{"n_layer": 15, "d_model": 128, "n_head": 8, "n_kv_head": 8, "head_dim": 32, "d_mlp": 320, "vocab_size": 16384, "activation": "reglu", "norm": "rmsnorm", "norm_place": "pre", "norm_eps": 1e-05, "positions": "rope", "rope_base": 10000.0, "rope_fraction": 1.0, "qk_norm": true, "attn_scale": 0.186, "bias": "none", "tie_embeddings": false, "parallel_block": false, "init": "orth", "init_std_qkv": 0.0746, "init_std_o": 0.0, "init_std_up": 0.0746, "init_std_down": 0.0, "optimizer": "soap_variant", "lr": 0.0101, "beta1": 0.95, "beta2": 0.95, "weight_decay": 0.035, "lr_head": 0.00979, "warmup_steps": 37, "schedule": "wsd", "decay_fraction": 0.622, "decay_shape": "linear", "final_lr_fraction": 0.05, "batch_tokens": [65536, 131072, 262144], "seq_len": 512, "doc_mask": false, "train_tokens": 439200000, "steps": 3213, "dataset": "wikipedia_en"}
Each number is 500 + 50 x the weight over its row's rms, rounded and kept within 0 to 999. Layers, rows and columns count from 0. Numbers have three digits each. The size before them is the row's rms in percent of the matrix's.

# layer 11 attention query, 256x128, rms 0.323, rows 0-99, columns 64-127
078:465501462559508527454551459538594486457469502503441512523554482444514437505655534565573524464475531458453372520479529491550473464529514454487478492467516431523557485531473479573565471533478481
037:456506487600548543489577477582596502450526563507462515526594485420537503500625528517661490520562505483412369530466499508546450515562529480481451438439549417506546501543497432519489428546490480
087:548550478475507482559446526536346495475457506469583527503498479490552546478259538473413518516513493547595534514482465509497509510487476504573503543486487580465447536450528479454411460501522499
033:510522529383473484509412547478450540533550461544537460502458526609483569518498448473448460447391478560530536458538440510489516499486501540536551482485511510488491532470491586430539586404498529
048:497449533500449449461616497430625514574503450515420492520475501498489436508644505572508421455494472442403460540523540524518496487506526469440511476521473465484554461561477550497547549507484495
048:434444544501471467491543488576613424521463534514486548487536543481441458480592473448618498516533541386413452528526533472501508525509528445496476440561446401489540501589489520557556505533515473
052:579497530547464454430467546609481412538522499517538564438514550429547429448407444426503564560461518537526545473475547533486518491533517442456498591596517544500480569492492380579471462577608468
054:496517403585549507504411437615400480449420572529570561493521488521533528443451489425523546567545521484490501486464492503538404462455494440606421555520503539473455546443476371511474461554452470
059:561587434478528425550566506482376610539471487459467503477442461562593558534427482540394541490429469617543501399498486530543538517494489531551520596430553480459388515488544579446445461475454454
074:474482563467491449505545537494567505456581470540527490493547559417437447458479438478576421519434469508472497471529477517440580511551501476491539463577519495484517522593497503530430450556626553
058:443400580493540558499451503468530352467509519534579443546547502432458515472596520543587432421466546376567469645445520445496502502541488473449498452525522527515610457538485462548609520468551475
074:509478460572508559541413457518465506520403568449474503539436440557554501502522533500454543516550564482527528502456490500537409543476508528467502480430483501504479482415468441480527530483390473
091:440434511521496556522360438512423523493390585482525499525408483492514519527497523482463550531540501489526513495446509476526439534438475520476532467459522536546474489397498467483550514479437495
061:529520398471568451529568483465445613502510511468422550480499521527509533583482576529445520465506464560528514374522478428554608518473495520574456588435494470501415515477504623521467519522476492
082:509552460467546454496588554429516494441574409494442494482507517472536480480372554580488496460445383554488465399543483485487533392452500458498495523461395486522566566474536559477437491528563522
076:471398555566543565511497490475414447396510467490520448444504457432510481489432527506502501482430462539478491544455509480472473490516407447473508571518470642512571473476494474535476434548531466
102:516433541497396513510530483551548517497576530446543538462520436474531500488457420438450468522570523496556469505512528559470427476484496518520617463404511471528466519476505525551402411528517493
097:430585438488544513532362481506380529473511512460566534533484547524583472447497424435532515531608494522444515453397567554507513529446509497400517482544564526546486461418464440500463470534427442
085:472542471557594527512492488564421465467469607447513482520428511490531454466496485441516566532556583494438520469516451522468488555457470532344529473560516555506479483524436558550508501538484464
115:577514500487566452531535501561433472461545479488415523498624419460646562579407467493431517518509404556419514473539448488565570512516506467513540557529488534438439542499528609463459503504504504
100:517570605442451480564539449502606584497469417431533457496501563489574513492604425556551465498511644444506533494486497415511500474511493414579506467488576494662555426530576456520531403490436517
101:470579525436447488550473512456452504491502468554389526517460548553432478524530632539623435416514524492487519575523464463474501548447551486608469545502441464607507528399490527540500504570502485
114:486533440569401465440520500449581440505517469495459445496599490488580497406483555493512529511579601425546498502500565439469489415564466542633504533467497413524440533548469448457464478482514570
117:540536482494542525512533496442414536467542524404587460462466507545587495518403562398417534522469579587539526520507420466539516428550531574515462523503558462486472446499535435556445528465564504
111:529501492494524593553505482438556526525512526486527520530557544556481439452394517498459431514489596515474493504446456457496546421569466507463435565532423624528511497502512490469472442564543452
113:496469539467505500508525570418408533415488437516440583494406390510487483501377490507547518532496539601543469539553536550559585529506506471472550494489435450467420490453442555472503539524513434
115:531483527523475503552531511536522387462483527601389482544528420397532571486526539419551524453428562426527442561432483504474407506588540458455506443524466554504492536488456457560530491413521482
105:528466409521519595521435523567456470517472500532588439520481548515540492470553445509492452558460442533573501537500341442438461493512520511591583535583528542535464508479545532501517480491456547
116:577537487505488465495532504424503464471483422452458547451455562503476495467491444497501565488611461465588537437506574458407533438518515495465479518438423492448561472440487462451547482532520440
121:508610527434466490430495427465390475482447451509447501452508524577573540496478605510470513576465433559602489458515411533507468451467462502581577552486537483466443553499519442480452449504540615
117:513513469501390542533470448542463426477536519522448497543484576602514507472468447518512512501523462505599445464576428479537427482534478454541426440477520607567486535488502511535474485598478481
127:499438568558497583535464519488602555506443520484595492515432485599534472423497521576559464528571530505466406535538491503515476457493479605503538436442420554481460470585490459464547560468598496
010:479521543498360415550490524529534519517489583502418522534541467459528511457473568563454411543564492539495604498501608468497514514452531530487500564519519491458548480573460602533464521455511568
014:480481403509561557506515446538380445460493444505517487488513443412577456539499473538501551439452502624533499529432458515510442468510465425477441547489530529512434488475485425556474447449484481
013:409523551476453438426449461538484491494552520606502457459496531466533483525507465543468482461567452471470486435537495523549575453436505463468457544495473451478527511559450386481460556527541544
016:499483495443449536511443461446530517522449495506494502534508479504504495477391546565505466417560513462513503487494564484520661534494528558466445468502484371493538510507543526379428572502507552
016:561584504596444435432473528564549487477557523535493435469420616477440487473520577490389544502527503429473539510540537475448464446453542444509481568502475564466446461478455399473450441537554485
016:522529515513415412634481611565516517513483495513483504414560452457440499460470540463487492547509542443486601530543513497534492476490482490579481511523560571535567588474524448536424476450553560
029:592556491529517496589531530449468516452439573515467471466541481482581493508439539511427482522532543557533560515502463506439549503478502466483470505466439566498467430451562518465407516538500504
025:562541460515570493593478545529434492449411480455481467444524464493579459512486533485389521533466530586555531482469471556453511501514423481521473597497533566534421453446555483576417463478492482
060:516465468536581583542445526472391482465398495456487501464496422474566465515490523458406520485490534563553479501475444501483472479478452520496537522458476573525440419460529480536493537530425479
022:552549462525584452594582601471460509474489479488439467459541443493619502552483471519427477482475488609533513482499465453502566539437521488526443554448430526444479461497496608458461498564522488
055:517559512464419419443546526476616522511586516493466522528491555543426550500459482553552441503534463457411481485562525468520610529492559522535477479513500373455581568553469578445471488507535516
067:484507528471407432416523463524589499529608488531487502530482575514389510484521462532596469506490460460433493474534523487525534519526539483495512486551556440487552598549480516478521446474557513
056:555545413477521471553548542480453519493489487479413501443511434485606509563411526495376515512464436622515534422481430526478579521508447470525458617490475515516435481473563547543432443533477493
058:526533559454462401449553511474555490539618437533489485480560573494450526483497477531536464478453446516472500475550553494500536497530518458492480552538535442477513542533478524471488428534549538
150:496524535479439424448535510476594515536595499503472509536481567548404538499506480541575457481532453429416482483558551473515532517478585510518479472530506395479579574570461535447520513480514512
042:515551540467406435448522443480562537463650478550455498492550609535413526466513467561502456526514476491464497568577460503472550409474541461542528517512530466484574533514491483419510429492515562
074:464521439554552574559465466432466486471457539520525454467492544526446467488577576486518543464551497366507559506413522534520465554527527465447505472617530586601508559511464463514503527486469497
079:427549470538419493515525506434494473499526507460484471520556492495441499525625538558466490477447419390426568481486487484456456549475511516494453463580553535476589599524489491503506517422492538
099:443545584452554482412561480587404489500499564527448471441496485550447571519433572550573468510443531464550499561539504523516464508611565537489433470580428518412462558476524488494567618443521476
110:519423457489573525493458448517567492428518431551491471469594564524501557490559551505535522532534551472477428432459501577580546498550442469460460533531470497497457446621479636440492499547542561
117:480605481468500474569561445461448473549501586426545475486355526515596470445528521522482529514530549561548607458541479454503589486462425554555489460550560433547523486468471433503435445507519510
124:514458495393487504453482513621571535585476539578504545520476508442519529548555583438522485440459505461532517611476414455538557520532516400600578506539475500520516544513432549514482503606441499
112:508379582529536497442468503665448536459487491507498471450429491440478577552482421496477524424516457473470498542567565459449484413521465502506422482411522513400474500425556548554561570541554447
115:443509593485444476516388417551572575543494474538490503546424532425476581502560432516511487509583569520393507446488505408463481465534510345476449431493519575563482434549391510473528517513445504
130:461545518516522490531511568447502522470465542450568519464513439478465465503455530493417518484413530589548453486468586571518505407552470492453480519504524506523484545515444444574427552618433449
134:452585489489467503514528465545476488478548545447460451595567440561601532439472498387436411415560603444506500444463435491473495493491507446437498554626464515476405517427491486488478547436419464
123:442579526478497589530471459462506431560521466490497547487460493570498509492473565513435504498511500541494550464605489574463423508513456529500408483445531506493476517521405437495422532550547421
120:534546532486509523474463446512497413461589504415463551524445511409637498410520459489488423471481508468490523431538544502466503379499427509503453518574461478392557551546411540464459503597438462
103:496491555496397540431521579449604528456458469523563582512429456527426434467561448538559519488528539408432562532568512533507455597475523451452500460477546500604520507517446501516491571462478499
130:457530502468473442528594457393473538517486413445427572469497426446567410457542589546564543439393479430424592485481540467478513452556543414574523467517484450481503591396516535564453479435532533
134:520478423488356493473479530577493593530526557466440480597548543513427503479502575470556476463527513461550524513468411506455501496512426618579430538562471575501565590457441574497500514529457458
125:466473521548490490551579558492483490478442423570460514436456494498491503567522532583482421524576437470514504550535473496524549468500471494514509572532457585468444603426518473475542534501560524
045:495521435451547495513510533505390497498491461449475451502413516494506521591338542445349519514510488561492515461484418485483458549457499568544547450522512551516482562500475517452441468565569504
039:556489488508567409610497486473361513513466554455554436461448443575519506495423560485386558493410447598497517503459439479501498500458452505559527546469483443469452451451470579479424467492535522
038:505460560516540489562446484471395542539488483463532520479490470529572511535436516447400451530502498515566554549519460436468405509531462569521542463480601644484524515449491583504402451485560547
092:470447485528491527492498507520637474464520520527430544520511512442454446462683458496620534454549530458440435477519536531538508456542517468470453491500515475481502499595514471565618477445445491
034:487450503482561490420503508518449425497436490423585526555382531474513481566567396505522515560406537508555470514482508570631585546510602486475492399506443551524487550540535423521519451536478476
038:540535491432505506437445491508455564569496414520509497493536528594463556497508496514424442528503473518458491527469493517483436424377548458504541558519503576487589521442437467368526592461597608
060:543480447541576511581532540421419627529439456448426499473443462572464577505480493452410530436523503554506440453517465475514505539484506555556458474453459517499453500464547557457512525497457494
053:509480570487445416496590555489521431532467413539506458501540557474527402505541373528595457521453478508444476489508470535425621497573484444466470471530455458510535529578539536579509441507553507
064:494559405540517476485453494583456451478425545456546559473442534469470382471530516395558597612451523505526500450424461518595469448548455455546437372531577559525463547516595483562503468501547454
047:488465295492518475580441508445440548512483483510494558604472580523444504566559344503564447477568495475455438472428535532468472491463500535541392528442567505524457579478500536546592508437509437
092:530471511437433509428557571476586525547569389534516488483516568454469479479485460521553453452513494499426522484561557506432613474524465479442483546567495468487555478537516475587532476503540503
058:426427564517505587423430438537500396536443647508480454512411500446480446499555519476550612500479481448497468567507518490451394455524529489447595436525473597549492533558487426579585495471465475
055:487416503501496497453529500443462563612462422470442606524522543484418601578506562548490489460634467566479479449510584498538502521429491544456442520442507426430490484521517481478567570428477485
081:552566478532504437433594527600522466472556434481447521438574507489569443549484476432509501543482535524502526432516442511490587487590481491472426582552485487555473530502534570585471398581506484
068:507470502481523546471489464482533480452507502503634437486445459487440443472531474469430490369499424553513407546538550539457517480562498617553573394524504566568518525475524429571398456448487509
097:472441522556483516485388440520406486508413620520587490488426472481463463483483504445499548590475529512532587546495506502482485512427441488554485420502481615522437515505493445542517523436509533
080:479573550440545525465573586481590563548499359515537477512553508557479547464467514563549365422533498490491545528576583555597549486467541502549426472537474435416542438487549532475529548408542540
099:526504553590496505532414452501425515512421597487610487541463532486487504427532502536495506573524561401543522565397546469464394464443484545522476504435559550518571512514488426428506492528512488
103:514579423464526485541484523511479519436543492507451463552474553627560482502419502535501445577581359578542496467573470518487491464473560531603504538471466500524503534421517514493420458580554442
067:489489444572525540494516470557425438459441516512498477491462441429520499497444534417558588461438535417520468526418455534495424553506517445501506443478514505525481619507493414551471437420494540
106:441426534494562588537487553479490634536482516499553481509469489552472445486484446474480428454566588538451479578478484482515583496417489442418539547547488584526492443431552494576489524506460451
117:482446452459440447471463583606413517529487621599482435503557467471523520539479432452511552522452534484490429523490455537509491578477514454530556464518506452482451576531552485561511522446430506
127:507455572475409505639576511428621579493475519540503525526416467490464493440522544531595562515473655454546478588540497449524489451500497468643517449432472489617504530514519486519432461476516547
123:528468522510509487470516521528504515488487500397472597511386425487560504481402435425505583566549526552538504452492533520485511451486518486448495456436472515460418490468452527537540539558503429
126:496520488436554480522487503501404492476510450476426511487396504417480516529602422442545548436509459480561621473502450474482580612426532374495532494526519475546550478443508558581489460495376432
120:504557503458555472510447445463460517492538575502509485524529540495583532554476503443463516514465533515487520509418481440533538499541597523444515558569565457470542436487522481511496489442496491
117:540491471586528592516535591470511430542473575541486500500531441528487537478435580554512430509376459483585456583491385530434476521487501539483483559527382559450533577491524493511503472535539494
119:547426529465663532466496519531509433529484487635531541485409406432464487536458563505491487448529391483493501544528524542444514499517503519508609463451435520441484552425483542508413534462537484
112:500481503457435417437469518426544537484481339567484538549491520491483518443514506498499543525481468560530419494446601547517430426509532477634601513485500436501450547488468525359576460432514534
120:429480528556493549580464513476517463487517569522513457554546530563504514428514512531663503419591560440453494532509503525510474534572473560471509542504366494466493481518444536504563554440472438
111:507523583458510510567456505531600459431499537636462477545552436422425530504541523481466413453464506478480467533455490515441456496549489404409386468487495621520533493499430509550556495460518480
119:453467539462530509506487456467479559480553552458511561549431468555569440493502540524571480590529596523411552487519441600502462609432483531411531567484459507526515457544449454498455470505479475
062:454557406532439514458596534449509400515479424580453532469557484501551468478523528486513616508543472455519421572502489519530494565595442453646535473415499446461499529387498451466546505588539483
060:532461511570567550477490554455513545600529557435500555567456517533458551493497491469503494614512540567485390534502553463542531515434475463434463544511469420518589510526494585525398470506430508
015:460588467436637473566482488509526569491517506493480531474544562406573418436480481434457477523519452548450453462497585529481426458534488534485448460520453526556535424494525555447541374532437507
016:630546531506476441493466420531486582503541368477453394476565520470407508540529553500490524468556472471398482472492485457456449473533473469520536480549486542453479534528504583478478439426597532